{
  "activation": "relu",
  "positions": "learned",
  "tie_embeddings": true,
  "parallel_block": false,
  "schedule": "wsd",
  "final_lr_fraction": 0.02,
  "seq_len": 512,
  "steps": 8277
}
Each number is 500 + 40 x the weight over the matrix's rms, rounded and kept within 0 to 999. Layers, rows and columns count from 0. Numbers have three digits each.

# layer 9 MLP down (transposed), 384x192, rms 0.139, rows 43-149, columns 128-191
503508566502500507492501484479558442523534476511506565518439502526416487511498400509509552514489479488508551498456451473458452573528446561538525546566501506534487525502550480482502406433458456
484523498539515492537481504533495517480398512404512484515498498554491469564528419430515501426514505487490504550558490547488582510471514500543487533523489479414561546483497607504486551455509425
513444475441478491503481425456492543505550506498481534551503501556429472491526516502434479537560539475573492485501546518469461476569529497496454519500484512576469520383495563493559432474475471
565501491515585509490523512434528447468551467497509519523535508566547427490439535481475526545568486482514488490388483500538519523529463592469530494504507507478449420512570490520525549419459441
571498531485503492472500469526539478483508506545514479519527536544505475480510502457524507441508485444496498449462539469512484483576498495484500527470562460494512503491527479524509511435479412
492486622444520515497532436433511566441507577476468518483466455503486515556473518457515517471456522530436536503567493531472510464518452538489489486535469534456529533519446574484476527509582528
408540520520532434533497535543555488458497503599451567599585500526543477514491481541505563482486519444474455502451475536499417470471529531475415582486425556489531487490446501419425538545519541
533500552495504503503498565584468525432511522540556557564502502555471465579573450401514459521518452405477459503466489530468445531509579571449428508454508520511458547433527531474448539566440488
518479476534479462504482518494469467493428503488477517514481547531489505437597565515507450453499447452498560503531451521548534508555552478533517534562434579562492550513509490501456475516541505
529428401564473497490590570506586552495505561521552451476533486468476484529451486471498508434541530502484489519458466535522508543474509464440554462521521500503500465504429526480491498489510485
529492501489466501494455475522221480500349501498501508504511492496479505466489524502495477464594501516486452505510477481481498493522513498468485502518483508496627483520498467515515500485514482
456496522479535535509478539525559523487583474499435519433520537426518508478495550535497492422460474559493479465475509564528469510440464534499572516507479494467511518433521536526499493461496569
453502520459544506443474489498394475549540467521555462491457503504500525513487527547497508545518423498533528507466543458493509550531530483485457546456477497476463496510505539460461461514501491
533574489518547500493518515494523572496415549466518452509525516469440541511511512606389492434531447510497480508498488474525465514493498530528494536500499530518505492503475519488422569472442436
434474555450470542496534443422467386436531521529484487464475444494491507501540516472437452565509575472535578527478504438509400464514523494503540475389580499544470477440513498624514490476490483
416451580535531540474470495523537479505522542490466488458504503514564465457523497465503525525490448526463508503548548513503555428470513504544485457427474465451591435545538478488462509492528530
452423469493603511464516519517505515484447463408479510486509589539553569550511517509502524559520538530472521531520583505544511491548528442536479483529408440448521472547515516516527514436401511
543455521491528545459469492506521442488568494478455528483558423528458505516466490526572492515420430509498576460548486509475462456485504547516491468447582468482503523385541499496483457462525398
529520553541420479596489450490544539590558543528541498452471564542507455552529511528537482499496535461444504511444488514502524510541466433480475460517543543474515517527489476502498457548578550
509515513586480477502589442471503519539476539552477552475535436520543446508483477458514444557517552468484552572515594486501501483485490495489477483459465470476585548507496463494517437532554517
481525516561490542521514520530549453444533487548505515474532524535477473449523403427498470538494472480477483573530484466520479484493459406547408561468493613400539531530508463482483517523533441
460533473515490483531521485510514539544549494519488541498489490476547524526472538499521538547496478514485499489506496520529494511509493494468494493526488452509467525516434477501518527502510498
535502411416499518537494472539586396486440502460507355471416456475471572438445560576426494510501397439465474464515586522496532543542559415534575477423512507524491493526496600479561463522545463
492497495533471533489515533469472502518413480500485486478519544452519486458561504556480516458504464434506497507514569478573519507479479434477481502504505488495452526552482524557528447465586478
530501468554509502531527574497447569525565457533501467514476494527514544494489520464566533422512473514432455484518520549548474469515454551514488520502497474494504468505474558443504510463544478
510514502522459491505486473482420444490484481507497487545497531479504481496552460503533522514520474487501514458469498487488480495485530523513455485500535533477506537475538493544464507492482424
511541515502474477511507549580517510510656486565434501440488453472500507485510526453550514513482491550452545424522523513494506486466514479475442456523417477465564518515504494479464447620480468
533544440456511497465518524563515597506488454497550436451562522515501531514492513509529488508452454497431561496520614522449514545486529511428569419492457453508530555487491549502539474423520509
537568524502497517442500475454475506443497496499522529457489471476513550521483546466483475501456455535525513435451544490442522514474457527543484502567481474497491586454518478522472551484522480
559501542433586492535430531496536536475485452477508497549603487539424510499477517535458503548561504490479496490451472486424496510514537481431510471486462558540443482447472536552455489492476494
520542552539512508442473428532274528503467507459501458466449520513528486534500427523539469487518447469529553514571532488490499453532453478514481504469485545421432438549546503545561528533510455
463505516520482469475509533475607443573568487489485488517533514486493541505504501527538490524495512507466478557482469534425494521482462533457466524539464589455512534477470515535503515517530468
505556464521446476499483469538502560445492566549482490449505509505523509537460574475509484407456484454473568501508497518467521468426527464514513482537505535416452563493467490501522532436510479
402394489533483527506373553489568500523511455517522492474493430404460448517439569478474521513579536480428473566441502506472597460503440465475513533489478518556484509520510576511510467453426531
496553456537461474560519522503213508454429491524486514533526483525523535480541475512486503513534493478449447469494469512503497496500469489531502526517510499517532454504521572490466519496525508
513531536553476515435454497602486479550420521470506452516484577454521458504552516570480540496508518507527584509496431483627495432584486444525443482544469455466438491501547516507473412378536416
521494579411480580458539502495447487545636489521532590446524516429496401507517505467515537519465500556582446480486487472544457460518521464482531477547504552492493496491585419526471440513503486
419463515405483498455504475494536354517558517529513561548466448492518470499502510571498466520465497517537570414520518504555521530475505496476515531481488549478522579511428474491559406468474495
459535502491576446503496470506477527487591482483482459428525511527501499502475496482508484469483503472454530451567525479467499445555448491514575468446432422532493582486533586516518484474480450
577444548534537518492477441522495509515424477455554449543512453509424444393516498501537536528484499526584484477463489522371520484471494523480528552599482508441504457480516506500545563468488580
502457583565479532439473504467590442459557490485506508473555513479513472471500449465518507530530445473478456479520461586547454503547442522467528512420486495428475455458525584488530486483445498
518470483459527511527496470458486452505382508479480517501490492495491496469494468468473519544514535487486520496507524509510493488547511435499501501473482509507488498501524487503533453497490467
470425555509485482539497490495475497446419489540513459488535533452514489544576506506507535468524493478539558557493535524462538447569575485467468479473487491511562487460520538553540499443479431
483406485542557509435540455460508461543586519468515539459430453486515598464554550450463610534453524533460491485478526437490496497495537521560461496581509643478416513476472495501494470525546491
526493537493501535467514451420461488480517489507548476516525533463516491500465527483491499539463556528507426467537448522480532541496510457538468493463497462527482472508524525433488503470461526
594506493424437479424531421460506450478476499512531534503433559409478449518469494532474491487523575510483473477561530577511521486418538522461479569597486467477517558586521496496535460456376567
511462499513479449525539538483462480500520542535570478449482577436535487488522461464512466450555498432526560458468498523522496540535449507482472543535522505473450456575503513537480478451500490
525549492505565446544506559518571459518461460542492475493499496438410485496497504604508515516573492486504523513555478485601498497568463547502485454517494506491399517458456462495546496491511520
505454565494469448457483491549418533457468443518475487516482524545523522552543483586453502498545459559547494521496532466517467491499471495515493492528474538490603452548529495506455481493486518
510495476556509474514538483466437523514493512469507493484510500497527602434513522489490453478480483536531503492535448474463490476471524538536522469517523541507455500483520503475535519482529468
498498496459556491498421549583331453532647443608546533540488443594539443521535403452490477529495463402437489541451501470512483515495430468540497598436567563457574495502576567514478466420551469
531547468494505441484514512488495548591540487480453463456516556411477499447464577519540507454563496515477515467513540608508496451525486467367557546479538483485478426544505515483535491457535538
483511511484476483481481484442296494463564554508551567488503461532511528508550444445483507488497419539492524479488457501521519518497466510500484503504573527470500534505519495494502473531471510
463524526458482528497490531546473519524480499504477492421525519469492495500574524527534545485469528510517480560543519503464534497488483492540476492454479455443429514497527467486485523492450523
485556499566569542563465545479475503553465516486471567460548512466475482532473536540490569517478494453481489490578554524488529571482469493537488519547436526464413532443480507573406492532530542
491495478501545481527560458461539479511552505465478513511502518605450541516512462460520460450462573538432481583562540448445558518512420428509529507565443469504535459511477561569472520495533493
502508536482499457461489519478422540505470530500489515502534535466489471498482472491467478579479556520500445500548431524420416541489489394495473540524448535483483502524479500540494496482480498
459504547459441521516510563532518569562584497511416456474526517506453510459488491502550441525567454517523513552494556549544492541426536439519496559453545496494348510441492421505591540496496505
515496462508497482551535504508537535498600474543514482522498500512495510489484538453509476500505496493497495516437517525512497498474527528499491512492502491519500534496473492491493496496478487
518541502525664481527448409473446605571449529497529504527539482509518523488572470432565534446503538498527409523525463496483488526476462548518574408586552444504515496515518537390496553561525524
535523494498484512508466514545297463482432490469534553486526545463489529526529552542505511434457490514502541484519498511532467540490481506515535447472462504500587441485460519386452496460540519
512544478478582521521467546504580532565544517593525450493463530477570554508519508501489554550535467528532565405448421538428482550495531533536434559566471582444502484527474541461478546479485469
468481506479462537531475532543424509453479436531450546540513489524516516546501552501476555494530479511447530472453497489504493562527505615506488529468447448468449522532551473481496511528458494
588495477525515485464516512549436535511482464512563505446508526528536497640516474509567536484506451494539426555463460541496473504487476454461534498472592516445390507501481460498518551491511437
442555531557548482534481480501468496502498475526501447499472531535557587474546502461510552450508463574510520498502479560466562500434581458399505520445552516505535527510484559454455482507576473
544531464469529473495518514465352478452375510593560470485527534530503505499527467544524485530483495533519549554518455453530513458494520511506528497531472537533538486513526505540478516484493401
529529482517499462504543486497480452516631494432496514467533527549534464496463472551533519574529486522480495525444486501443519474493523551492477453487481457462519596531555515470496456454427472
456441504512571507505522396540520495490393539519534423490535495453503527472522418558515498557541464515500477504481444549463521471482566485520499543496522484530453490533461477551478488483509444
500503503485500500501502503498499505501502498508501482492490525498500507484498495507499506499495505492496491505497495506514508494505490485514478509514498490514506496500513490510503517490491496
477504519503467612470469524473462468507455482462495441493480534501489527485478486455473537449486471505522481468442483523535509542494529553435501466518518486455485461451510535529559454524519471
543524451493575444554587445434528507519524524419425477492582414531420539488474487446552515469500549454510475448559453525572495497439498542479450461508498508589565486438475502470515515519480571
533488456476454560528516515551507396547397481482459543456417504538457546501512493503539504459520480454492463529498548482497477450504495509545552428478522541451476438497523494508464492449459418
485486517511555490570513460537475537534480501490448483521532519480467467501567470512564458494505465482449529518510459486514457473524463493494556482490506514456553498453523491462488529460509475
512451566413426577477434398570531483553461482547539485423531493512515450435428429546545528480453498553547518489500542538509541522470439487497421508383516538613476430557503470521502488556476482
450550543420440436492443431630509579408472475507437490491609461503439502560451605396512489454604526459358495496540465508486507485449468522592497528515563529485518505549495518521544517534562530
481478423523487564442514458531509461460529489535489477524473487455485575481467492502472572516511485524481522494504523512475510440494488495563510454527497535561558464545399515501519492465509464
471421551513520541523510462560586543539561492449570438514513476486486581496489550484489504467532529572533486539491456599457505457590506470491532480499465508501530475487509469561535544419440492
536488411541567407485553502551455504539548519535549461453541481516475510499446555535574466537501505513427488540543491495505471509501514471449543569507511546533541522477558532529499524499508446
496474468536550481538483482489481490537462553423484499504524433440538527554525587500487535448469494512594517485451524526479564543490489496441526531567504438412435485482483471495562483523484523
540470549464520526507486494432326475495507459530502561529459535504459478459449516505511495462540515551525506495465496530488514492494498490481451481445518543531574511496502498512465540454519451
531468493456486522519428527553481476536549532479492444482486459486508502520486521553437540451520446538536464458529492403478476555522562454568476514492474476488431450527456528507487458453476566
467505460511538456511522431452486523424544446509516427481480520488525509378482481464459481525485526557566551572472453514532471514494530496488482487454470552451479514468449398513553561596533463
441471499455456485499474548472440488492412485532474450506551542531507381492552451533527525496507522585541487497522448535514558540513540487499549506484536483412525472477485583514498486470495516
507470534518527509458531493534442499509502480516488544523483494458554531501479497483499507496501510532471537532493496483473529508505501498517501524487514468509517501554498470496458487514501505
509494648549493541411509468496424510471485502451481460458471517512561491507517471482501505461553490525501525509448448505486555420519548499461507479471499504519503539509435460477505497521538512
535420478499447381475510515508535573491486459469447470514522525468626558496518557533510486467621586456525503425555578531479451442523468435493534482495496487486454506492563534562412461457441503
529544524499517535481459522497429423467512478578509547478476549532506402476544414524501518538510542476521510576509484562538475510475530549483397539456529573537551442489423563459488564477509447
600490422512474532532518524513472503552423446549542429444401552523477529492529533501552534475519471426522484494573480536520529441452540492469606481462510432405469476511583525532463532526483573
521555480496492481478543582501299449486535470490523554554532459460503510445471481467512508496439580500530526449537526521530469505463523544454564468480535462439449472524495560480527512459553531
521502458472505531499504510472466467565372551479524455474488569482458561610437571484484479453538572513536465453531509520522475474563554493500489555509538473515534513536345569531507468481489422
491574480534509507586429556565519457522505474571469506412534500469484484515549444545557500542536485512487462489507448534481511577507508501470497448487505482453569589535490533502557509474526418
507511524406404432525498548453469510509488555446494496484593461493475576468532498505422478540507583542518493522540467572509476475508484499496520498569516521474483505509505585544483481436537449
477488408510517527515432431562504534582455564511479511495464594545524541513504573528451457453588577482434539485475509491472531528522563492581505456608452471497533513516468547535382466499638548
473460535465499483493467445444536496485603552475559512480472496493458502535490508502548565487515504523474534462479415534433471466455489538504403547444412453451602576451471573481467559425512452
529470539482559485482463501469547460529605557464599488484593483542428542391472494551578530446504458555508402476516486533503505550546469508492499405507527522502462533512472501521504484541402512
510459523535490558466476515476485494556484546494465500469520526498544541474506508534518472461535455523549518435422550522430478491471458539419498476541546494514508514505463434452510561520490493
473509494506503547606410455511609474563405460524532397389547402534449566501517558499481444487488489525510486566474568484388508418461584450527548473447558533570426559574510446545516540503401458
469450537497481491566525476526467509472554457494606538541469541562502487496470501473459488513475490493466499585528532526505450536472482435468517506524464545448498486574501449502520457471439527
532545557492501500497496552570352423459512515524535482499502455513532473506522441561547486474579503523483529461541458487517489495528500539483496518511548550467487481521498500475479509445499438
523465435579457479526553556519449516483528446523557537446471499563520528462555529525520440526536516471533536444432439530455550533495478468474473564554544530440602429475485467488467457481460568
499484497485485464416502523461471558440488511594536520550502456569476501495439472521445477525502385437465520490466517510476378432568461476536525499470536439525610464475483495492462556388492475
515531425527491512495443500474411458471580452508502487503522535537481478505493504548527483491477609469606560534529574426444505563520577568510588534511549474555498497451429503500460480491469519
504511536501484496410488472501630521476558491525474561477525501513466466542459416494503514501446461519537505515543529524597478445505502531532463551506492455492504522497523558544473502421504496
512523502515445493465496498502563492487512491480546467479499506502498477463562450484571473518449462514491532517493534481529491504476472519476371478472517507516442523494503491490504527469501475
466410534471502511507564499465497466546558513480446456493465505458483539453411494511524493560482521516532513505468579486518504509477504513512549467521491463511495470533512530483539474569505526
493459539474514538489559485454457499516451455491524599459535496416419464532518470477526478456578518439472568544508540557445496455522479510476509484502471375559417479537507402528558382568430368
495510559571591439502492489524313416510488480471455493485437503486515458490509491525501487424551460512484603483434505536535541468525532519493518506489481490458546526541469490588530518499512527
# layer 9 MLP up, 384x192, rms 0.143, rows 44-150, columns 128-191
490515467520522475525494418443519487478483506496496573626522486495462509519528500395508427501487507490548397486503466543549534461581525416492454470510491405497460489513514526636444504479499532
512535533504484484470537462505529484445503532451478571555441510445517576523409529486468539433475512468410485509477491508553500510548487558500468500426526504495532475529511522597515494482469513
552537480493531424598553435456516525467491579427501480473447556516501455551430427423524543495504482517400510481518492558545553478426438538503564530485512408491401482492460600467458537505522444
519497444457540460488522505452498525485483559585448497483456510495502487557442504498493534472524490477529559424512517526498492457531506505534519512534528442489477485471518586534453492506506490
550579440531554528473453521465536494474482532541507410564569515517488523502544550493462506502496492445492498446440428566558501596523453592438550557486500488504444581560387493504545455492532483
512516523539539481475554440489527555471494588478466528516481573495515526432484482496482551476530507515547522497484419517490475506431428513481542572413412438544451451515446507493528522524526489
521483554452474552425470493486527551447472530467468424573520524483473589545459502489474538445518508474509404503557421565556416520530538481448531495464441484516472487539490520532484493526540495
530492492515512494495568509503499541447451595488500567470532567471496575539512459506447546459523560519438480468470426498486495455504522565539491499462482519462502499522537467525538452503487456
509529473492535407492511466439485488506488534442484498491469493448534479623499541582467478419477473510524480426434482496494572499514505595537532464440542486499439518474459535546499458540522481
445560550514563497540505458528462486531467468503507487467465496500502557583500502499577477511437547477583476540503466468501459447499485572543545516483454520521539461493562534561531461535478547
495556539550496498512506562386510516436496543504509468485477489469478570567427531448521489491526499467507514495538479619516481482542504446476548531442494410512511503461477514423534503534560557
472486538553410483538486525507501520523479426509512460497417500473543483497408445527485525396503517474547506517454566462463497537496521508520485420463522520552515476547482516507478538469492495
490536504518546533492507469454493489494474553504517585513506487482561456482552505486542464489455487499467433502491491543562532486511535511499466551449513530454470472532442540514590471508506529
487493560482395426504530529455520485464479422468532552530503527479502550565446540437575468428570438426485448556569497533494491505446484529493543493439426460512477506485441488562596493509533568
587529470485517530461576452489531549535492472528475616495465551498563495497478495477479579466517505485535545446511485530529478495500438482485492586467425438519428452488488513523425565438518503
492485592523507475456576473562504530499452500538522558485412502463582535448449604455509528484540515480478480490510468594531448455479499441418550529508488541671468464562499533501487540549519451
530567501511467548472478487435510515450463428478553523500508497513483510452517475484427538423454531519501502522515417546509434518514508457534452558485496552545477450516452538548550488554569422
549504522537502500550550468434528537472488546592538464461578487481527551514442511530547439526536459539503535454511452539521475525493504519390512429516437512533426505482450502414468443509555553
490525464495533511508548395485526538438507520481524521529511503504425589476474591438518574480482521505477491518554445493529526519454467520473455471498461549505463406515561494533483512464520535
501528546536480511463559514477512563411452536489541516535547513500547552513529551456454537438486540465434502482468575488540516518506405498510554490460550489520536571536438458502515556548519502
511477519523501515505508499462509526420491496496565466539477495520467547487513537434539432483516492564573506453444509510512492521491496472529472541464530513519498452482531498489492483451494493
492574517454569462471575446489522501466483543503507483503471618451526482492580507436494499383504485552469525561467502537459471465475400461523552557455447420455458447509511546501539545512595448
507534460516557444466497463512517507514478507501516495534507525510484558519480512388531485496506501489513529517500423565426518505550495504499501432488431508515517438424462436529494531498451566
503508509515536490530576518508542517417486508490526500475526540517491557546529514410504541459542491535543451477488484578499483515556430422437469465423517525522489511492497475480569481520517483
502505436531465455458522498490529529474481462427482456441516544508498523495525551495556506473476490514556484462551558493499487439501549506510483459516565508510467436519483490485540541496529502
539559486464537524511560531491523494500491507525585504506428454487471514511507404477509486444450488518498530376580502473528519528480537518451501520480473518565383462439487552441511472479475511
496553441457516509493536426491492590492466514487550554535477551479494514453482448454511504467417438463580427519493447588468529550462486519512535554489490533572472496490478491437516553496508490
478500456532492453552499490491490501486464550537536510467474549513559484525558463461518493512469547518509506523497493553524462511517504479491448480414502513532460515532458502473543493578529490
404466507554513444509564509461502509473474557506468528531489474499569539469474528521469479537472492474526533491429498402496550532450520513525541473490571471483487488444450554501496600547538483
512482471548494446480439450517485503479462509501501521519405453469569542453493542539473500473526510538447520542509485548452535543503492475490575573499465437580537490452441473546579482493560506
547471488499493503464518511423529519488501491450532523468496478568492536545565474535627535485587478512492471454439475524483543481512435509470476495449544497500497588454490529574513475490495568
513506456490547499489505522410538539430494534468535496496529618589513494513482581532474477496439565556520514591443490604460487435514512542512466525484537476461406516486499457529567538509491486
501527516519485507600408512518526560464473564453472400499538515503523535479527443550482581544526472479560504476518436462520559566449468521507575473472570487562486474544489497461470505545489515
475555527476505477428510433482481509533454515513537563495481503466511533501444529451462527495448450494557487465488532511540574475482450476498580502448489454525512506502491489524534533566503475
505523486639515530528479449481553494529494514480464531501432468497477592471445540478461503413556508507465577418496503469516504558453545445433543538483458462510430442509431551476481430493505464
536522449501565519546630487476529573461486509424557496532528540554587489441523561493502488474441516623477489508495492472559479462527477486487506452469504495510512522502548547612531502501530482
457480472542500438497512481471524512376483493419442548528410543486522611571470500577495483528422489502459537518433545539475541519581487467480496443487473526542480482483437501544478485553518532
481532406549503525505463449510517516534466525469477434452523522469474499525451486473536424476464441470508485432505456506464544507570504459528550543504508489525489457467425528553475525505509521
450493521516516544502539501460500501505451447404509456530506474466515558578557542524473478487507523513480457488464475494455537585503468554542506526437497456466484539489459478585547539476498518
529469450528445453487534452432530536472491532479478545540510496554520530492520471482542525507540501499510478553476511530510463524389422489499621506391460436474499522495478614456504479547502510
474502524519463478506466527535538517463481513480555457490497482504481492538523510483576415471440431513524507482506540490535516470475494531411493469505510521501433469543482487518470542534490525
455541476527471536529484523449491476529479461457493482556508500529544531548457511503494478512560448501527531400544463518554602436527487525530546501454441515443504447508477582506486417525519495
493600506538381432518517514518556497460480459502456488494516522395520573599444535492544532409465511475478473510538488572534539519574500504493479437492485525439446484398518439516527525581519517
555443553509459443467545444509507543511471477464583514524463505536537498576502534551509486530459493492502518499486472562450496510515585568566456543452443486463498428485540447512546470506480481
503492528472445515488586547529535539508461551577494533455510528467498575484483485450472525485395492481569522490495384514519542477533444430535560461556494515462472523523566454439374522500518472
552541507464416446562591484520517528501483475482515568526378486434569541583454431468483513492499484499488525435521533549554489460519495547511555440460543493526435458481400531471479455563517524
514557490497471508454529533511526581486472474543517454490431591482520589518407543482511492469576526519479484558517468528526487519465493454472485561521480487546519455504500490541503556484504489
547521490520548437447569511459509505504477502427511437532500509416512521524496472498489515485536526566575524533482463514534499507420453509495450512492556520506503453501436570485494492536497505
447550539486489532561544536470506565510485585478492481453473517424516518482493440515549509529571528503468494483527471566467529477483535454511503455521457525501465471478526500469444511531526562
446520507524534499500552542503522533506469489486458521518521487561497549456434510487609507495507467609526484494473453521565549512470513505441518511512526514528533499502487470499492504522468551
504561534609551498525486469358507525438471533527571558506469509526490537568554602514456442451522476510554436509507545510536510491528518413513579538467497447409484511469477506514520489438580512
530520520533499515524523547555485558470469534452549468506536509523575537527563556491534509544470458490499518546372509546502475502484510540466494536454485481534497458519522479583452521509486466
545497527486557463508525489504525532507498562430590512575512550535501520546536568492524491517461528532468551518566505506419496530504512516508449476472482506513511433524529482508469492539483518
507573458473484612483525528504520502520479519501450593561593505521499480444529481478472558483466433531514447515517463520647555562499511492551507524408533495478508507528514477530504458557490528
482490479493405496510524502525501536443474487466521560493452505447568492493448572556510582477470538496481481500494510560527539435513470430456474496500612426590461512562529538544503458451514518
521505497477516480430531466477480539498466528469565531512437545497583519532545508544544553509473539604430417528462508596504502486465533543494470503524507432496535488454517532517545492506515481
505564555468492557528462506428525562493458502458507518431460512464461486495422436588540522413482512524493406450527537482574495524453496568456481501445509421475396546448498452483512575494522467
460489533513546528470482528464491509483486605489493481514461502509508468540504519521556517535507545519507509477549481533519512479489403489507463520498592495504473519503487519512477470532485491
596550490520503446561489452502525538448449534484600560576521449475503535467473463476439507506574448583487496507426439407467474422475496475451541553462463496622434520509441449514482507493528480
589472520511481468481495472468480505499465540469522541572449532561488548513470538499520523485482490555512489491482475540542508416458526544374538503437463567493555466550529516536584569544510477
579561557501464455527431496482557499465497529454542475432481533510499510491539493445514485514528408489509506445484521557515507452477534552489497490457454504486475455488461454472437561509502506
609569475527471463471493447515477522474473489494568570486520434480590571516486524447477607436599495498512535492515462531545530411545501514509492544481475401501478496575456516564521486532524486
509468492489536473496548485413514512489474532440555447429497534524504462506504487486530579503439466467565452545506443511509525502493469495493511519489503500509413455549484471459438565518542470
550498486537521538449519499516520567501455530469502468438492543472472492523480516489426487492432517462543516494550468535525423507595441495549456538498480414496454445457532490489556470496470476
435557536467521448407466489506488485484481529432523570546487526515503556540467581533525507465492491456593473496457522527537504449461477416486491470509555525504547461486434492517509473569589512
479512459437529508523571509486511564497486531488467516569530473525503479452497515517517491532516491540508549511484479561533556459441518501482526500543508481461459458537450520473510427508510506
465560472497541525487525474515502485463477501495504516513468514422481511489480504470482491491468495475482509477531482492539519501465527538499477538519571440456517530550474476534564469484585436
503513502508500502516506504498513523489479500491505504509483505488502501502499508497504512496492499515502497489502497499508502497492513499494509500481504505505489504488488501510521499495500520
485509426538528467489510503508533508507465521508557454463511553462537562501422499529505535475596484516487570575514443511433486516514535465489503494513522494504550527482516488458508520517527522
487501526567415488540477417464504512500471463459499448503432470604494526509526524503512570461414487471501496462458514551546512526491524539520552494462499501584456465570443431567465563583522479
487512466530490554514499487499513504497479555516577583509463558436500507483505551514449548396544456533463418560520485450494465503503474455571516520528535472475446508516508544501523460524600460
483460440577419471567528544522558519484499511426533516481524492494485527554484489506596490501489425455479501516475402462519518482453459514416506506487528497480445506464460434524502522541521549
482456544629583559518463579493509506414454477618516552480516482479472544505477556563488516453523450569460529486532469534474487507516509422519526475506479399526476495522450497539531454518517488
515573487483409461465545504557516540423464490500529573510453565457547563457444568526484613420498498505477449525513491491537470487491409510486467502454611477516546504507499516528489520529480468
469505479497457466537535416501514483501480516486560460557490514407557506492391454507506528521504506520549472458517510531505592463570519534452518515446501518530534518503482543443467512558538560
488506534418553520479433467565537486514483532419465594481485468469438483567501544440518476458563492495506555392547549577538480433532555499516536494529558450518510504560463578465513474476558582
521530529543519484474534486442516576506486550474598511464451450446450515528534505390532471421479516500457592537600508516549542466499440459500495563474508486483473551516472446488539530520502559
544546467552544518498523512471532510500467484510444522498541559431484481544525488467562516521408509529524443533457490481535474509505524475518502559431471523519515515497471588535484515502470484
501508499542550562495511512490483510516471505503479535464445558566535496471528524467552511455473480480515478483520484555542604523399507482453602541502533525516543465456462520433525456535529506
494495509516491498542403504437511525527490505471500570494508488517499469440548544550474558480476517588458425414447501511542540569447535541564558542447549472504439496526487521602506503527456523
534552453434496500550532482465527544438472529517482474449558506499458522543525495554461507470451512554430481549545505574499466475462507538503500453556469552592484456485466513429483519546542466
437486536539530485443519511522492509470475490459466485491491478499568517517487481559495457501422491551422524479457528532490571471565548492454471561532496518569491528493416453485481461551509568
460546488508468472525496500466482524504487558456526505461444491571432482565531504543561546512513465475566486486481477494539452485495543515509480463502511501517477517500511510517560555477494569
502525531492564510486530439526496566496475525564593481480463485503480531502437460541505439469477507482497487475579471494511467543555432548500466518500438461583521459458529492513519496520479513
526552496569450492498431530476514470522458476488498554495491455503542594510520512471528502527615486509563487457502473489507562543479529665534550594454526441536470413501477577537556523556507490
444546417491454502462475430493506497479486512486495516421522564498426576596533496466436512528438528515506547458559525479500494459502472501547503531454510460472506468467480516480481503494512554
476437562564436511528492514535530572478481524470525530541469484393467525548532571532488487370533488515447476542548435540483462511519521434515526492502543480532502562489461413480474445582488506
509524547482493439536513489529496481410456458455452485560455542513542518515530540459536551465530468487505507457530532481493557449471528506550534539510418425557518501524520555536552594530449467
479528441447552515518512473449555548428467515517510526514537597519496602523496530521486565510452546546551448551469418501465535518480463535497489514539509444497491479508529464472451545597517480
446511488544476476503487518517506554430453477503526457478502551501489537479447524458500529495496476609507527513485479525459526514513483420491543537510503474523517542508501486468503532558525485
489513504560506554564508518462538558477466532520462478504546545467540503503463468533494480497469493530459476488487513472559460559571506486491529513494562419541478459460468600457533499490534500
525533546565486510439533396515511559473464462435527490553493529426531515510446502458509564423472509553529474488555443506501531436497420433471530482507486528531499582527525478490459522557502502
553468475463440508542546485465520543476488476457522498514506559585478500537488548473535429461480465482494527480513422556506479510497455559467537487504500530459443493538447476428586577527524492
549476439516510494443558549530532527436443517478530488528524493504444569451485480478446489419502518475506502517509527462483503449474535465481522468455456524539458512507344492521593472508483452
520553483492464505463595477500524468457473480389475505535476500494504520497551552474508524454559521511494503496503422538513544468531565434533552500499432559515466468506464491510508531494456486
506508608498494499560523481409506501483460465441510496481591460429614523532479578488500547521465517525496460575393492535464566456485487459493588493523469484466465473583542430497477539469514412
461529586484520442495503494479503488421482487489469600539516524387527518557482494416498500437460510538465417529467515522536475468502502533471553470400555502540493509543450517507590548515506506
494455611523507510540483475462501495458478529490506531553492508504509480465540565530568433485439512538500500481534512540509501475441545570383563516454490519498502550498549536474536515619555471
480509477586502521472488520472495543434476446514552513563538536476535512534566559494504503467393461475500460490415521544556495477451504511499512557420539549515531559543409479567560454546619550
568575571538518488553501372472521511476484521443522486523558523482490535514552507529540448414572495479443457522515489511503525503588467499523540585465472538470502607481501450473490493472544473
506456482492448509546551528535495509465477477462555500453465481443563532459533491464459511463499463557478504481490493579545512544505523563452463450491447523422494455529530497511497478516550506
504490504572555427517518485522490537535434501536463446537462514479562583460464504480497406530523460502481489498494519489476549565509567488453499483509509484532515497568488496578505510481527482
562522448498514530504509469487494473502500528534486528534509518489485515546420538481463499441508531486501507479463506431489551476531512473527620522538503470507546457480492521464498461525522545
413522498513518465534554489478516522477471474465445485555501490379485561466475549444493490435543490504540508454500498515518548501462459454497526478526497489492527497527557535605462501497482525
449579554533541501536457466537544540347466511481502438569495510423503548463436532467514458569487442469509471488520504463488471560517431510459566513507564529561457496553553482560536470490611515
442491439515559459573541403484495496528458523510506546477515545446537508429451522478567529494503523525519512524500504524489642488483535428443548547475455510511522478471474528497495543539446444
503508543509528522434532526487553513500491542469495563530450418551586511461450470532524577531548439527530514477490534519511489508523454492501516577448568467523521481489489457459519508520494499